config.toml
vocab_size = 2048
norm = "rmsnorm"
norm_place = "pre"
norm_eps = 1e-05
positions = "rope"
attn_scale = 0.177
tie_embeddings = true
init_std_up = 0.0361
optimizer = "soap_variant"
lr_mult_qkv = 0.4
beta2 = 0.98
grad_clip = 2.0
schedule = "wsd"
decay_shape = "linear"
steps = 4422
Each number is 200 + 20 x the weight over its row's rms, rounded and kept within 0 to 999. Layers, rows and columns count from 0. The size before them is the row's rms in percent of the matrix's.

# layer 4 MLP down, 192x768, rms 0.212, rows 0-72, columns 192-287
104,205,230,209,204,182,207,168,195,169,173,207,146,186,217,208,196,184,184,231,181,196,211,203,182,232,197,180,163,193,215,201,216,190,214,220,206,223,195,229,184,197,171,248,201,218,178,191,225,193,211,215,196,211,187,213,169,214,249,192,198,186,184,212,196,222,199,213,186,217,192,151,223,168,180,197,206,216,211,220,231,198,218,197,184,176,225,198,125,186,185,213,212,192,224,187,239
094,203,198,179,217,192,203,159,226,178,237,202,231,185,199,194,194,211,231,203,224,203,221,229,191,223,176,201,191,193,228,183,216,235,216,183,196,180,224,159,216,192,190,211,216,212,187,196,177,218,210,205,202,229,201,208,225,238,196,226,207,208,194,172,222,171,200,211,160,190,180,209,210,215,191,204,196,198,228,165,175,221,223,212,191,227,183,217,166,217,177,198,195,203,225,182,228
107,188,183,214,199,171,216,178,212,208,195,201,212,205,185,203,219,193,179,214,219,204,209,193,191,171,208,193,174,218,185,224,199,171,205,227,202,174,196,210,192,212,222,200,211,230,177,204,232,203,203,206,236,201,196,204,180,209,212,234,194,226,206,204,221,184,196,187,183,173,208,161,213,197,192,201,173,181,200,193,214,211,174,220,210,217,166,235,206,214,193,224,204,177,168,249,205
098,215,207,213,197,241,186,188,144,215,162,181,212,227,225,214,202,250,238,207,220,194,162,208,196,212,186,203,210,207,229,183,217,222,193,197,222,185,205,198,219,231,138,237,214,212,214,214,170,181,179,179,198,170,211,193,185,203,172,221,191,200,191,169,193,187,213,174,211,186,205,188,175,206,199,194,181,205,195,211,201,214,216,213,218,226,210,201,233,229,174,224,220,200,238,168,199
098,200,187,181,188,176,198,191,178,203,184,211,178,220,200,188,180,215,196,222,186,210,208,199,208,167,197,153,212,213,218,196,203,175,229,207,218,203,225,183,232,205,153,171,222,206,206,197,232,180,195,189,211,182,220,217,202,175,179,217,228,181,182,207,206,208,204,199,194,176,224,229,220,176,202,200,185,221,229,198,242,191,198,204,216,173,197,235,193,170,215,178,211,211,204,206,222
097,220,213,208,200,191,194,187,203,204,200,212,219,184,162,215,194,213,197,190,188,204,196,214,196,245,192,183,225,199,221,224,215,198,205,204,227,202,206,202,215,206,207,200,188,193,207,207,213,207,203,177,207,220,231,191,184,204,197,210,215,201,213,193,237,236,212,210,196,138,203,176,189,215,185,194,167,169,182,206,240,182,172,208,222,210,184,198,228,184,199,184,227,185,226,175,212
097,200,185,162,202,227,224,190,206,223,204,198,182,195,178,190,186,220,209,219,179,209,209,207,199,197,208,208,196,219,210,193,231,208,208,208,205,229,199,174,203,219,207,229,182,209,186,188,224,202,174,207,222,188,167,162,227,161,177,220,142,219,213,177,231,210,208,232,187,211,206,194,216,216,202,178,196,195,193,222,187,173,175,192,232,201,215,216,156,203,181,219,230,210,200,183,209
101,196,169,193,196,230,193,199,203,217,239,225,175,168,203,197,244,188,222,183,203,180,201,196,198,188,143,204,194,170,219,197,204,204,212,208,238,201,184,197,197,211,215,207,192,212,207,218,210,201,197,186,201,214,187,203,229,220,211,182,189,221,254,230,177,172,188,175,212,242,166,200,203,254,191,197,187,204,214,186,219,202,176,188,219,204,191,195,216,166,219,213,197,202,165,203,200
097,193,192,202,190,223,179,216,220,194,202,198,213,209,175,212,198,215,174,222,212,208,209,218,201,181,261,188,207,221,178,188,186,177,212,190,213,219,233,203,206,202,215,190,211,232,194,222,182,219,192,210,206,182,209,223,197,174,209,217,188,198,199,177,233,166,193,190,160,220,199,232,218,208,175,169,197,187,246,207,196,188,203,210,176,197,196,210,249,176,219,183,199,215,214,214,193
100,204,176,226,204,259,173,224,205,200,176,198,164,153,202,233,228,197,216,223,206,214,214,189,202,224,203,195,214,215,213,224,167,213,208,196,177,205,204,193,182,209,174,195,213,181,182,163,194,218,221,224,192,215,161,162,208,218,196,167,218,221,181,202,160,206,206,154,203,201,203,203,214,166,213,187,210,205,205,192,202,192,207,189,179,179,199,219,187,184,225,201,218,177,204,191,199
107,239,159,189,228,199,164,193,199,196,225,211,215,191,227,200,179,177,200,201,204,200,228,208,200,215,184,206,205,206,195,220,231,250,201,216,225,220,195,223,212,190,207,212,211,228,178,213,192,208,170,165,186,198,223,176,174,183,211,239,186,213,228,176,229,215,219,204,209,208,182,184,206,184,218,188,231,217,230,227,193,238,182,211,182,184,197,206,153,230,202,174,199,187,218,228,241
096,188,197,198,208,233,179,180,217,210,195,220,187,235,202,195,241,171,206,221,224,204,172,165,212,177,205,236,202,206,209,201,207,211,213,203,179,214,188,212,187,169,181,224,204,175,216,172,177,185,210,220,195,207,216,183,207,215,187,208,200,241,211,190,206,192,199,201,225,158,199,201,160,155,202,213,249,212,214,209,128,195,193,192,222,180,180,174,197,249,201,215,206,197,186,194,208
094,192,207,185,204,175,177,193,191,208,174,222,223,245,176,170,171,176,222,191,194,189,203,233,192,209,234,198,196,193,212,185,223,200,211,208,194,178,230,200,226,186,176,230,185,185,239,216,178,207,203,203,243,201,197,221,176,216,245,172,202,214,194,199,216,229,221,209,188,222,208,200,202,195,195,200,215,193,215,207,219,216,203,196,199,197,223,195,255,201,187,171,208,200,211,234,225
094,206,217,186,209,164,204,191,193,208,181,205,217,197,187,179,228,186,204,198,149,220,175,206,192,197,171,222,204,199,196,225,153,205,202,185,198,198,206,215,222,164,186,192,210,211,209,210,180,193,192,198,219,183,197,202,198,159,182,172,232,223,191,183,204,219,199,221,206,208,223,236,237,225,203,201,188,200,234,200,235,205,184,217,203,200,206,198,172,229,227,212,202,217,210,215,208
102,200,199,190,188,213,192,196,208,215,206,163,186,186,195,197,209,191,203,188,198,220,204,196,186,193,232,199,202,213,204,207,193,196,197,210,181,213,224,204,228,182,203,224,204,170,166,228,183,200,210,200,221,204,226,212,197,187,200,230,195,200,193,177,190,182,192,210,219,241,210,190,189,208,197,169,187,177,225,221,216,182,193,190,204,205,209,204,169,204,199,178,224,169,177,201,223
098,215,193,177,204,216,203,212,196,238,191,191,209,195,208,201,162,182,225,222,157,195,232,194,213,176,181,183,199,203,181,172,220,207,231,184,203,213,192,205,193,223,183,172,205,195,220,193,209,223,225,228,225,180,211,235,223,204,196,201,213,209,233,224,182,216,191,197,143,173,190,212,153,147,205,181,198,215,188,250,232,198,227,197,209,202,221,188,214,195,176,220,203,202,207,192,185
105,194,188,189,198,209,221,162,176,170,207,192,208,179,226,184,212,207,230,186,155,207,204,172,196,162,198,239,197,191,225,176,220,187,265,166,184,210,188,205,195,207,193,188,184,211,223,168,186,243,242,221,252,218,211,194,194,208,185,172,182,152,154,194,226,210,200,237,226,193,205,198,183,211,227,234,223,200,216,194,199,241,188,201,206,220,179,196,207,194,195,233,198,219,196,167,199
104,218,228,204,203,197,248,201,170,202,172,177,225,192,210,199,196,171,211,221,212,179,174,206,173,195,237,214,203,185,203,241,215,206,246,213,183,202,214,226,181,212,195,194,193,190,223,208,204,190,169,197,189,190,187,198,208,212,225,191,208,185,171,246,203,217,192,167,176,191,196,213,173,201,231,199,228,200,231,221,206,201,215,196,202,208,183,182,288,173,200,215,165,179,210,209,206
100,192,227,190,203,199,205,195,208,229,203,208,201,174,208,202,203,170,146,207,151,170,186,213,197,226,235,195,200,182,215,182,219,182,231,224,162,213,203,226,178,210,226,197,210,207,217,182,196,202,157,199,223,207,227,196,185,194,223,229,197,157,203,214,184,200,197,158,208,183,192,241,237,228,229,180,247,243,175,193,227,193,185,193,222,231,202,192,183,189,200,221,181,206,186,194,205
100,194,212,210,210,215,179,214,191,216,207,222,211,197,203,218,197,201,206,234,205,215,200,198,217,194,240,214,195,196,225,192,210,199,244,203,210,198,178,187,217,211,206,216,236,206,180,184,191,212,201,196,226,189,216,211,185,196,209,145,204,212,229,198,184,186,216,194,214,203,239,187,190,209,199,196,218,194,167,197,179,218,196,206,208,242,205,172,237,194,200,229,210,177,191,209,174
101,191,183,241,214,178,184,206,185,229,198,170,208,212,209,241,204,201,225,176,261,201,192,188,198,236,187,206,199,186,214,205,159,231,209,219,198,189,219,165,191,210,200,269,202,242,225,192,221,159,205,246,198,238,159,203,226,210,202,208,194,211,206,149,193,200,194,183,205,215,212,173,220,180,177,153,202,194,200,189,197,209,223,206,227,201,230,231,211,175,191,187,199,192,200,220,193
099,202,194,216,190,190,204,185,170,173,192,198,213,222,187,184,206,207,197,241,195,182,211,203,190,236,154,169,204,200,259,229,195,227,169,194,204,236,217,184,196,166,210,181,208,180,179,202,240,206,188,237,231,170,217,265,221,168,181,181,196,204,232,168,219,240,208,223,164,199,192,176,189,192,197,198,189,204,215,209,222,218,191,210,226,220,175,190,190,213,217,189,208,159,198,176,230
100,211,186,201,213,193,212,163,176,216,160,205,237,173,190,233,213,221,210,190,214,200,187,206,195,203,200,186,217,215,201,177,188,204,209,186,201,203,214,200,219,191,189,186,194,186,158,184,217,185,209,215,239,218,201,176,231,199,165,188,198,165,164,212,249,172,209,208,145,175,195,205,209,217,221,191,192,156,203,190,207,186,177,223,155,206,211,147,191,224,176,182,215,191,236,178,217
102,199,165,164,207,198,249,218,184,192,191,220,240,186,204,216,170,182,231,187,188,210,229,168,218,218,213,158,212,202,171,204,220,225,191,223,204,200,175,168,194,212,212,208,222,203,208,194,209,197,158,200,239,184,182,209,221,212,186,196,242,193,202,188,186,196,215,244,148,201,210,197,198,197,208,180,178,222,195,197,218,190,147,195,205,197,228,221,214,200,189,188,210,220,210,218,195
093,246,190,200,208,238,216,187,209,207,204,199,195,191,232,238,203,187,210,225,192,213,200,221,205,203,187,214,200,197,235,219,203,207,198,225,153,181,179,217,210,227,171,200,210,252,170,200,203,221,172,176,209,185,234,160,193,198,234,179,224,235,180,205,251,233,204,239,192,178,218,181,194,213,169,232,199,194,235,212,217,189,216,202,174,152,216,179,213,183,195,189,195,186,167,230,198
101,212,218,219,192,181,200,216,216,181,177,221,185,231,215,164,213,192,215,178,183,196,166,162,202,156,169,207,220,208,171,243,192,180,246,200,188,164,186,203,226,205,225,203,217,198,197,227,197,204,201,193,218,187,195,188,206,259,237,169,220,207,208,205,215,204,205,211,223,191,212,192,180,175,201,175,175,224,178,180,188,250,184,199,213,191,188,208,177,230,201,220,203,210,190,202,177
096,179,208,257,197,191,214,159,150,195,205,181,189,222,181,199,207,213,184,186,207,195,180,223,201,221,203,148,203,205,206,176,194,187,214,189,190,230,202,208,207,193,189,202,197,171,195,198,178,172,178,182,196,196,172,193,174,180,199,196,176,213,267,207,206,181,203,185,188,189,196,183,204,244,169,206,192,185,189,195,189,192,225,196,203,228,204,200,204,213,220,195,189,243,188,181,242
095,210,218,231,223,169,228,209,199,191,203,185,198,148,188,186,201,222,251,165,197,188,176,196,198,213,168,217,207,195,178,195,181,183,214,172,194,176,203,187,217,211,163,215,195,218,206,207,209,203,200,173,174,207,184,199,221,224,192,234,182,232,211,204,234,176,199,186,188,213,174,202,212,187,157,207,188,201,243,212,233,173,198,199,181,199,190,233,230,203,213,221,208,201,184,244,211
105,201,208,167,207,250,199,165,214,204,206,225,184,210,201,222,204,242,215,176,203,206,197,204,192,212,207,179,193,191,196,180,190,205,180,204,213,188,228,201,199,241,188,206,225,206,216,137,217,195,190,190,194,218,229,171,214,224,196,216,203,217,186,204,165,168,188,191,223,219,188,193,173,188,206,228,187,208,217,209,229,191,175,211,185,196,206,194,190,184,201,224,192,220,186,154,215
102,233,214,231,194,224,223,194,198,178,190,239,190,217,176,241,202,207,199,170,209,210,194,176,194,203,189,191,204,190,215,191,212,222,224,203,196,219,207,214,185,200,240,195,209,186,216,186,236,173,197,211,216,219,201,207,203,194,193,193,183,219,206,211,215,219,186,202,239,201,158,169,192,208,209,228,198,208,183,187,214,190,217,187,210,221,183,213,173,172,201,173,199,221,216,205,229
099,221,198,189,230,216,170,221,213,191,169,190,199,176,192,240,181,234,178,206,195,218,207,188,198,173,210,178,205,214,201,199,223,188,216,161,202,216,223,223,220,224,214,227,210,228,199,195,189,185,208,199,219,230,195,169,237,205,214,207,194,246,212,183,201,212,215,213,181,161,211,185,220,173,173,193,235,170,202,215,207,191,177,216,193,200,199,176,186,187,183,170,195,183,212,193,235
100,182,182,199,196,210,218,202,213,217,174,239,196,207,190,187,220,196,217,193,185,198,185,224,180,199,210,223,197,198,172,202,192,207,222,187,168,228,161,205,187,223,207,199,208,196,206,231,208,165,175,215,213,199,188,191,211,200,165,210,169,232,193,200,216,190,203,191,185,199,214,200,200,230,192,207,217,170,212,227,170,178,214,197,218,177,193,231,252,193,195,214,211,206,201,185,199
101,219,152,204,197,183,170,195,210,192,201,208,154,200,222,199,207,167,182,180,198,202,219,218,219,190,200,187,206,207,194,171,201,238,216,208,193,200,208,212,191,207,204,171,190,223,196,185,162,201,200,174,193,164,191,153,195,237,200,181,204,217,176,200,199,195,191,204,197,171,198,199,215,182,220,160,187,246,202,175,221,191,168,159,190,199,183,228,174,190,201,197,205,193,198,201,211
097,241,208,171,202,222,190,213,200,221,243,186,183,212,193,226,167,205,225,231,216,194,184,232,196,195,161,216,201,222,215,201,163,210,186,186,184,218,214,192,211,190,217,185,221,195,221,204,183,176,220,190,195,207,197,173,175,212,179,193,211,210,197,184,203,183,215,213,214,210,216,138,204,209,185,221,161,173,191,219,177,183,202,200,230,228,166,189,174,205,195,241,193,180,204,200,154
096,226,200,189,207,193,220,239,193,211,187,213,170,233,206,183,174,219,198,190,211,200,210,190,217,239,212,180,204,192,185,168,203,192,189,221,222,175,219,175,213,169,200,177,202,236,217,175,187,202,216,182,200,194,201,214,206,174,202,188,216,175,178,182,170,188,215,219,172,211,204,186,208,214,204,186,189,222,175,209,184,194,190,207,183,215,214,188,203,220,186,201,182,180,200,221,206
098,251,247,187,189,178,183,161,235,192,220,179,217,197,181,195,196,226,173,214,188,200,243,197,185,203,164,218,207,204,199,218,205,189,202,197,214,185,160,225,198,166,199,231,168,205,210,220,198,205,197,181,228,165,203,207,215,205,196,201,207,222,227,186,200,241,206,207,198,195,187,179,184,184,233,203,226,209,188,212,190,176,178,207,190,194,182,200,166,219,215,206,179,183,179,180,230
104,235,211,207,214,192,195,156,154,183,192,195,203,223,200,164,185,171,237,172,199,192,223,213,204,174,170,200,201,188,168,217,202,184,192,205,175,202,172,210,219,224,210,198,213,220,171,180,199,185,200,185,195,199,204,215,196,220,193,199,217,208,194,197,209,171,226,176,186,188,220,200,181,203,250,214,211,193,199,209,222,197,198,205,205,195,178,201,195,202,190,178,218,177,197,222,205
099,154,212,199,201,201,186,201,193,168,205,207,173,200,205,208,207,165,171,181,173,206,171,190,201,212,212,175,227,203,189,201,199,172,226,206,208,198,209,226,181,213,197,168,206,215,172,191,212,174,204,208,153,203,170,178,184,211,152,233,234,180,199,187,187,236,192,232,180,218,187,209,219,167,219,240,246,222,179,157,184,213,224,209,206,195,225,210,197,176,189,153,206,181,205,219,178
099,212,208,195,200,185,208,226,230,209,196,179,213,229,202,174,175,184,220,166,229,200,186,201,187,241,167,189,201,190,178,215,214,206,195,164,229,168,225,223,212,220,231,220,225,205,203,194,198,197,223,185,190,240,188,223,207,214,204,227,185,221,198,182,216,213,195,189,185,215,201,215,224,207,218,197,212,224,234,198,149,188,194,194,205,206,216,227,171,217,218,197,192,202,224,190,189
100,155,177,263,196,184,197,206,197,187,186,192,184,230,228,210,200,209,204,203,198,223,249,180,199,179,217,188,197,213,220,215,220,223,177,228,218,224,226,190,180,194,227,188,219,194,179,202,199,170,203,189,193,223,212,170,187,185,191,191,184,178,248,215,163,207,192,214,225,232,177,202,220,221,153,215,172,203,209,177,261,206,188,206,167,215,183,209,178,179,217,215,204,177,170,208,213
105,162,233,193,232,189,207,227,201,210,194,166,201,183,192,216,217,169,191,176,191,217,181,192,201,179,182,223,205,203,166,187,186,171,189,211,195,184,197,178,191,216,208,185,181,196,199,208,224,161,228,220,204,224,234,208,191,191,198,157,246,179,188,180,197,183,226,153,196,178,212,201,204,224,156,205,198,187,213,219,189,205,206,230,209,185,182,182,204,156,215,203,205,238,205,181,190
096,196,176,204,216,213,223,245,190,195,245,166,209,188,191,189,232,227,218,202,200,223,210,184,214,196,201,242,206,205,224,218,180,190,211,154,215,225,198,187,185,208,221,205,202,203,168,215,219,209,189,212,165,213,158,198,204,229,256,175,177,200,245,191,184,183,182,240,187,181,191,163,194,216,199,231,183,190,182,180,197,221,196,206,191,194,230,207,214,203,179,189,229,197,209,183,207
100,196,205,235,195,203,217,191,216,183,198,197,194,160,235,193,198,188,193,224,195,166,199,224,209,200,228,208,195,211,195,208,211,216,215,187,201,168,230,194,191,212,209,195,226,202,207,186,183,177,251,164,217,198,235,210,183,184,212,204,214,234,226,162,218,176,193,214,213,186,184,229,217,181,216,179,232,202,186,186,177,221,183,192,231,214,177,189,139,208,184,221,198,181,206,218,204
129,216,179,186,194,202,214,185,247,179,209,211,187,167,217,198,208,228,193,215,229,209,195,216,208,210,149,193,215,200,181,221,196,226,207,260,241,158,191,203,196,202,189,198,218,226,192,167,203,188,202,212,201,225,204,193,204,202,189,197,187,222,186,209,213,187,205,215,191,238,191,174,227,223,187,217,195,205,209,184,195,196,214,202,215,205,176,203,162,232,207,214,210,266,230,188,210
095,185,233,189,204,214,205,206,171,208,191,206,213,152,171,202,194,209,185,183,215,195,157,186,203,221,183,218,205,204,215,203,203,222,197,190,202,208,214,195,202,196,224,214,192,221,228,191,208,191,185,197,184,198,197,221,200,219,167,178,189,161,226,179,195,200,210,227,229,211,213,175,230,157,163,190,166,203,206,176,187,163,208,177,195,196,213,177,213,218,225,171,207,175,217,216,205
099,189,242,207,219,205,191,197,219,201,246,194,218,186,211,215,216,187,197,220,169,194,201,202,215,194,216,209,197,202,186,175,144,212,221,181,190,216,159,158,201,190,218,193,185,210,194,198,213,208,230,173,203,243,224,212,175,184,203,169,210,223,165,203,200,211,202,174,226,205,178,155,207,193,189,231,185,173,204,191,238,221,187,203,193,213,191,176,187,220,218,187,201,215,213,215,212
104,202,224,208,205,193,208,190,169,186,222,204,186,200,195,216,195,224,180,225,179,212,208,233,190,189,213,234,200,180,202,199,183,177,200,211,226,174,226,189,195,189,200,211,204,200,165,242,214,229,195,201,214,220,210,181,227,186,197,177,192,193,187,206,182,209,190,216,210,201,211,182,176,204,213,180,186,191,196,173,196,201,225,207,209,191,183,211,191,179,222,183,197,211,205,196,175
099,201,177,209,171,254,199,217,196,186,199,217,194,230,205,196,186,202,183,201,173,201,179,209,198,209,213,237,192,192,260,195,198,201,185,220,187,183,197,188,202,165,181,216,216,196,201,221,211,209,163,209,193,186,181,209,170,191,196,230,172,230,198,214,230,257,192,223,235,229,198,210,204,181,183,185,189,208,213,210,202,187,189,201,218,181,194,185,216,198,201,185,197,163,210,196,156
103,172,194,224,204,214,210,214,202,209,241,199,205,210,196,223,213,201,213,191,226,197,200,239,197,212,196,205,215,200,219,198,213,214,177,234,205,203,199,165,202,203,205,178,199,197,209,177,186,196,209,203,186,193,178,197,191,236,191,194,190,199,208,176,184,215,214,206,174,176,218,203,240,205,223,173,218,195,244,202,186,248,195,191,179,197,229,197,232,179,260,219,233,216,183,209,198
105,205,208,185,204,224,208,135,187,200,188,225,179,212,224,190,198,165,205,198,184,197,223,178,202,206,151,186,205,199,189,207,222,214,203,182,170,154,186,182,207,217,192,209,205,249,237,199,191,224,198,199,205,224,224,179,178,219,216,192,179,244,197,195,213,213,188,210,209,177,238,184,201,167,188,209,175,174,172,171,223,204,226,187,221,174,177,208,209,188,172,194,200,205,166,184,194
101,210,171,192,201,203,197,186,205,227,144,223,208,188,202,195,215,201,215,204,232,214,211,178,180,184,254,170,204,212,166,204,195,205,206,210,219,228,174,181,213,198,196,185,212,204,212,190,238,179,184,164,213,228,253,166,167,197,198,176,213,195,188,198,212,178,203,170,241,213,205,198,227,217,199,204,208,211,203,180,235,216,180,192,186,231,175,194,193,198,183,208,178,207,202,233,191
096,173,185,210,194,200,202,203,206,176,224,197,183,174,188,216,218,209,212,190,199,205,193,179,202,227,214,180,198,186,191,200,178,180,227,198,194,188,196,194,197,228,178,212,199,234,185,204,186,193,192,181,188,164,186,221,179,195,179,174,212,210,190,184,195,182,196,197,173,200,183,201,229,192,227,173,213,211,230,212,217,195,219,195,195,207,176,272,211,183,204,215,211,201,186,236,187
101,205,203,212,201,203,191,207,228,201,201,183,203,192,206,198,213,198,149,184,224,189,183,186,204,190,263,152,215,212,193,203,212,229,215,202,171,235,250,204,195,228,190,169,216,212,223,168,230,179,199,227,185,224,194,223,196,237,226,211,207,203,215,173,188,221,203,203,230,213,182,172,188,185,219,195,213,191,161,230,186,215,222,189,223,232,190,160,189,165,228,218,197,220,189,236,177
094,218,202,191,214,183,241,196,204,211,201,216,223,207,200,216,205,199,182,214,173,183,233,219,183,216,213,191,186,177,219,197,212,200,221,218,186,198,212,186,194,205,176,172,208,196,179,191,222,199,194,159,223,215,210,197,212,199,210,219,211,186,158,189,197,207,205,231,204,248,195,196,199,200,204,181,171,190,207,217,214,186,205,193,207,199,211,175,223,196,225,168,191,222,242,206,215
099,212,203,185,188,176,193,208,219,218,213,211,244,162,197,202,202,221,184,194,213,193,191,194,202,198,213,180,184,191,178,202,149,195,240,211,192,236,188,200,204,186,170,217,229,211,224,179,217,190,236,199,188,202,215,181,210,206,165,203,215,185,182,192,184,195,185,209,212,177,183,196,213,202,204,210,189,233,197,179,240,183,201,189,193,179,246,178,200,192,233,179,195,178,194,196,204
092,187,199,221,189,183,193,224,216,185,173,223,190,173,181,212,206,213,216,218,213,196,199,195,187,201,198,198,205,209,203,200,206,234,185,184,220,242,178,215,174,230,243,189,199,181,221,205,205,190,194,217,170,174,165,156,226,201,177,202,168,197,212,195,222,169,214,177,208,191,206,222,216,192,183,203,216,229,165,168,188,213,189,201,191,171,227,209,207,220,220,178,199,198,147,210,185
101,180,203,213,217,228,219,203,174,188,223,185,223,232,224,208,179,190,166,217,193,196,167,214,210,192,206,154,210,188,239,229,212,204,214,214,184,232,183,185,192,207,188,189,218,245,192,203,202,237,218,214,201,203,228,205,207,183,180,178,219,188,228,187,195,190,187,193,221,197,198,165,195,171,143,210,230,236,186,198,187,182,204,200,199,154,165,199,224,185,200,233,213,221,233,203,206
100,181,191,215,195,204,194,190,163,197,222,210,217,216,214,198,164,187,150,220,175,209,168,195,219,194,192,216,213,210,217,180,213,196,203,139,193,184,199,181,195,154,176,211,193,197,214,198,212,225,210,240,187,208,202,229,189,187,162,170,207,214,242,172,191,191,211,183,200,181,187,166,199,181,220,204,234,238,200,199,246,187,202,197,254,201,206,192,158,169,225,197,203,167,201,176,223
102,186,217,194,193,237,205,215,209,188,244,202,184,250,203,220,199,242,198,204,197,205,186,195,199,229,185,172,202,194,222,222,185,216,190,197,187,207,177,191,211,171,210,184,209,180,236,199,187,170,182,214,177,188,180,212,203,221,225,219,174,198,229,214,197,201,224,183,211,185,198,166,172,217,176,212,210,244,179,170,179,218,181,185,237,203,220,197,182,211,204,188,201,218,191,177,209
105,160,198,191,198,209,197,255,132,224,184,221,181,162,225,211,186,225,226,222,249,207,201,184,198,194,166,223,199,188,213,176,182,194,200,205,200,182,220,205,176,188,234,210,205,202,212,209,192,203,208,151,207,214,179,219,152,178,221,183,206,191,193,173,233,182,203,175,206,199,191,161,197,203,195,205,199,219,211,227,229,210,210,191,179,223,188,210,198,247,206,204,196,212,198,227,206
101,174,200,194,201,190,201,178,211,201,199,189,174,199,197,155,161,228,188,206,187,201,207,220,199,250,162,199,227,209,208,225,190,205,225,162,185,236,215,170,202,186,225,203,177,186,188,190,232,204,189,181,208,231,201,213,173,236,182,237,229,161,209,212,217,189,220,201,158,192,199,190,206,191,198,206,191,189,203,202,196,183,202,194,210,247,159,193,194,191,234,192,221,216,188,210,216
098,219,145,202,196,221,197,187,185,211,166,219,193,210,200,225,179,178,189,176,174,187,189,186,202,184,177,212,207,188,164,189,203,189,197,193,179,173,215,181,198,197,207,209,206,214,202,220,240,188,202,227,162,234,225,188,170,188,199,208,193,216,197,204,200,226,214,212,202,232,191,223,166,209,198,211,210,193,207,218,201,223,207,198,220,213,208,217,223,220,195,227,188,211,222,236,212
103,199,215,176,203,203,215,191,212,206,201,179,188,227,179,202,203,186,197,227,184,165,206,197,170,151,215,190,170,187,217,209,223,230,164,203,194,204,173,248,164,240,188,201,216,210,179,195,187,202,195,179,199,201,235,221,200,222,195,212,212,191,187,171,215,197,182,204,190,189,180,243,224,196,166,222,218,181,198,203,207,191,215,196,209,185,181,170,228,203,196,210,176,183,204,210,202
106,219,176,213,206,209,198,212,239,175,234,198,191,231,199,210,201,215,224,174,214,204,217,215,202,210,176,221,202,205,179,171,223,153,178,221,173,179,169,204,218,193,196,190,221,203,187,185,178,194,209,191,177,216,161,156,222,213,206,212,183,190,211,218,191,192,200,195,221,177,209,211,207,153,169,214,174,211,187,183,200,182,210,191,182,187,197,215,205,207,180,194,208,208,222,191,221
107,200,196,199,200,191,220,217,191,179,173,188,209,217,213,170,193,186,212,208,205,191,235,195,194,194,235,186,211,209,185,196,182,216,225,166,254,211,213,196,209,175,222,202,189,210,217,215,198,174,175,195,244,171,216,200,217,177,194,196,189,242,216,189,211,200,211,183,176,195,206,189,201,225,242,215,179,231,193,206,207,181,228,198,173,203,215,183,175,215,219,198,190,194,159,196,165
100,189,198,207,182,171,191,175,206,204,168,213,175,197,198,223,197,209,184,198,211,186,200,208,195,137,220,204,215,194,169,186,226,185,250,191,164,207,177,206,198,206,192,199,178,202,209,183,199,218,181,197,223,197,204,219,223,171,170,215,189,248,238,196,213,221,184,185,207,206,172,177,179,196,205,186,224,176,215,212,170,214,212,176,194,214,178,182,232,211,222,221,186,204,169,196,153
096,150,202,194,216,222,182,214,185,208,244,197,209,232,211,197,176,199,163,202,183,183,219,221,183,197,156,210,200,193,207,191,193,164,158,235,209,216,239,158,186,192,207,200,208,215,213,173,239,189,202,210,202,209,209,243,197,190,184,194,196,199,194,247,209,210,213,168,209,220,194,163,184,187,188,210,170,215,181,169,196,214,188,201,230,172,181,234,221,187,227,185,184,212,202,184,201
098,246,220,146,183,203,200,224,196,211,237,172,226,192,206,240,189,190,249,204,179,213,185,204,202,182,169,199,192,197,175,187,218,208,186,193,193,213,180,214,190,216,218,191,178,219,216,208,195,223,211,172,178,191,240,210,205,215,175,214,216,200,225,198,173,199,202,186,182,174,201,198,187,228,218,190,222,242,226,198,200,197,213,187,190,188,204,201,184,191,206,193,199,187,190,214,208
102,167,208,210,205,203,165,208,209,209,216,192,185,207,198,214,234,181,211,219,200,210,172,209,189,177,196,225,203,205,189,206,193,203,200,200,210,222,183,215,188,230,206,170,190,183,181,228,209,195,205,237,172,186,248,191,187,191,215,152,198,208,216,240,201,203,202,218,202,222,209,198,227,163,211,243,209,210,198,199,225,200,185,214,179,202,201,209,193,229,221,217,206,191,187,227,218
094,199,201,174,183,200,215,207,204,181,166,214,184,214,225,224,215,216,208,200,184,188,237,194,194,223,221,186,213,209,222,213,182,178,204,195,202,209,176,169,196,228,205,187,195,185,184,215,184,193,173,207,266,198,202,208,217,190,205,186,207,195,202,217,199,225,193,244,204,217,174,205,207,216,183,204,191,220,240,202,199,201,177,203,212,193,176,221,157,173,219,214,210,215,175,196,202
109,211,157,223,215,195,193,227,187,182,238,201,211,177,187,190,191,195,212,165,165,213,175,189,207,196,241,211,197,199,203,207,208,230,184,204,189,192,211,214,193,233,226,235,215,175,196,158,167,224,204,175,225,176,238,219,184,190,176,203,198,178,187,186,169,209,209,228,213,232,203,199,178,196,233,168,169,182,196,213,184,235,174,235,188,187,204,185,220,198,184,194,218,214,226,181,188
096,181,188,194,169,232,169,196,230,218,173,238,159,192,229,218,155,185,214,221,221,200,170,207,189,202,206,186,194,209,213,207,163,217,188,216,216,198,203,209,185,253,173,204,213,219,203,239,189,206,163,219,208,214,192,174,214,167,199,197,202,199,189,213,234,212,201,197,163,175,215,186,240,197,222,211,201,189,161,161,213,228,194,211,211,191,191,176,234,164,172,193,195,189,179,196,224
099,218,218,230,216,176,201,185,180,195,233,216,194,211,189,186,201,169,230,229,178,208,176,194,196,233,182,153,202,203,157,197,235,238,177,233,190,181,169,218,194,238,218,170,202,214,222,180,197,226,175,175,211,213,212,230,175,191,209,157,197,214,182,182,184,217,199,202,184,205,185,203,219,168,226,203,179,219,194,193,189,198,196,217,215,213,166,194,165,207,200,208,207,216,200,206,191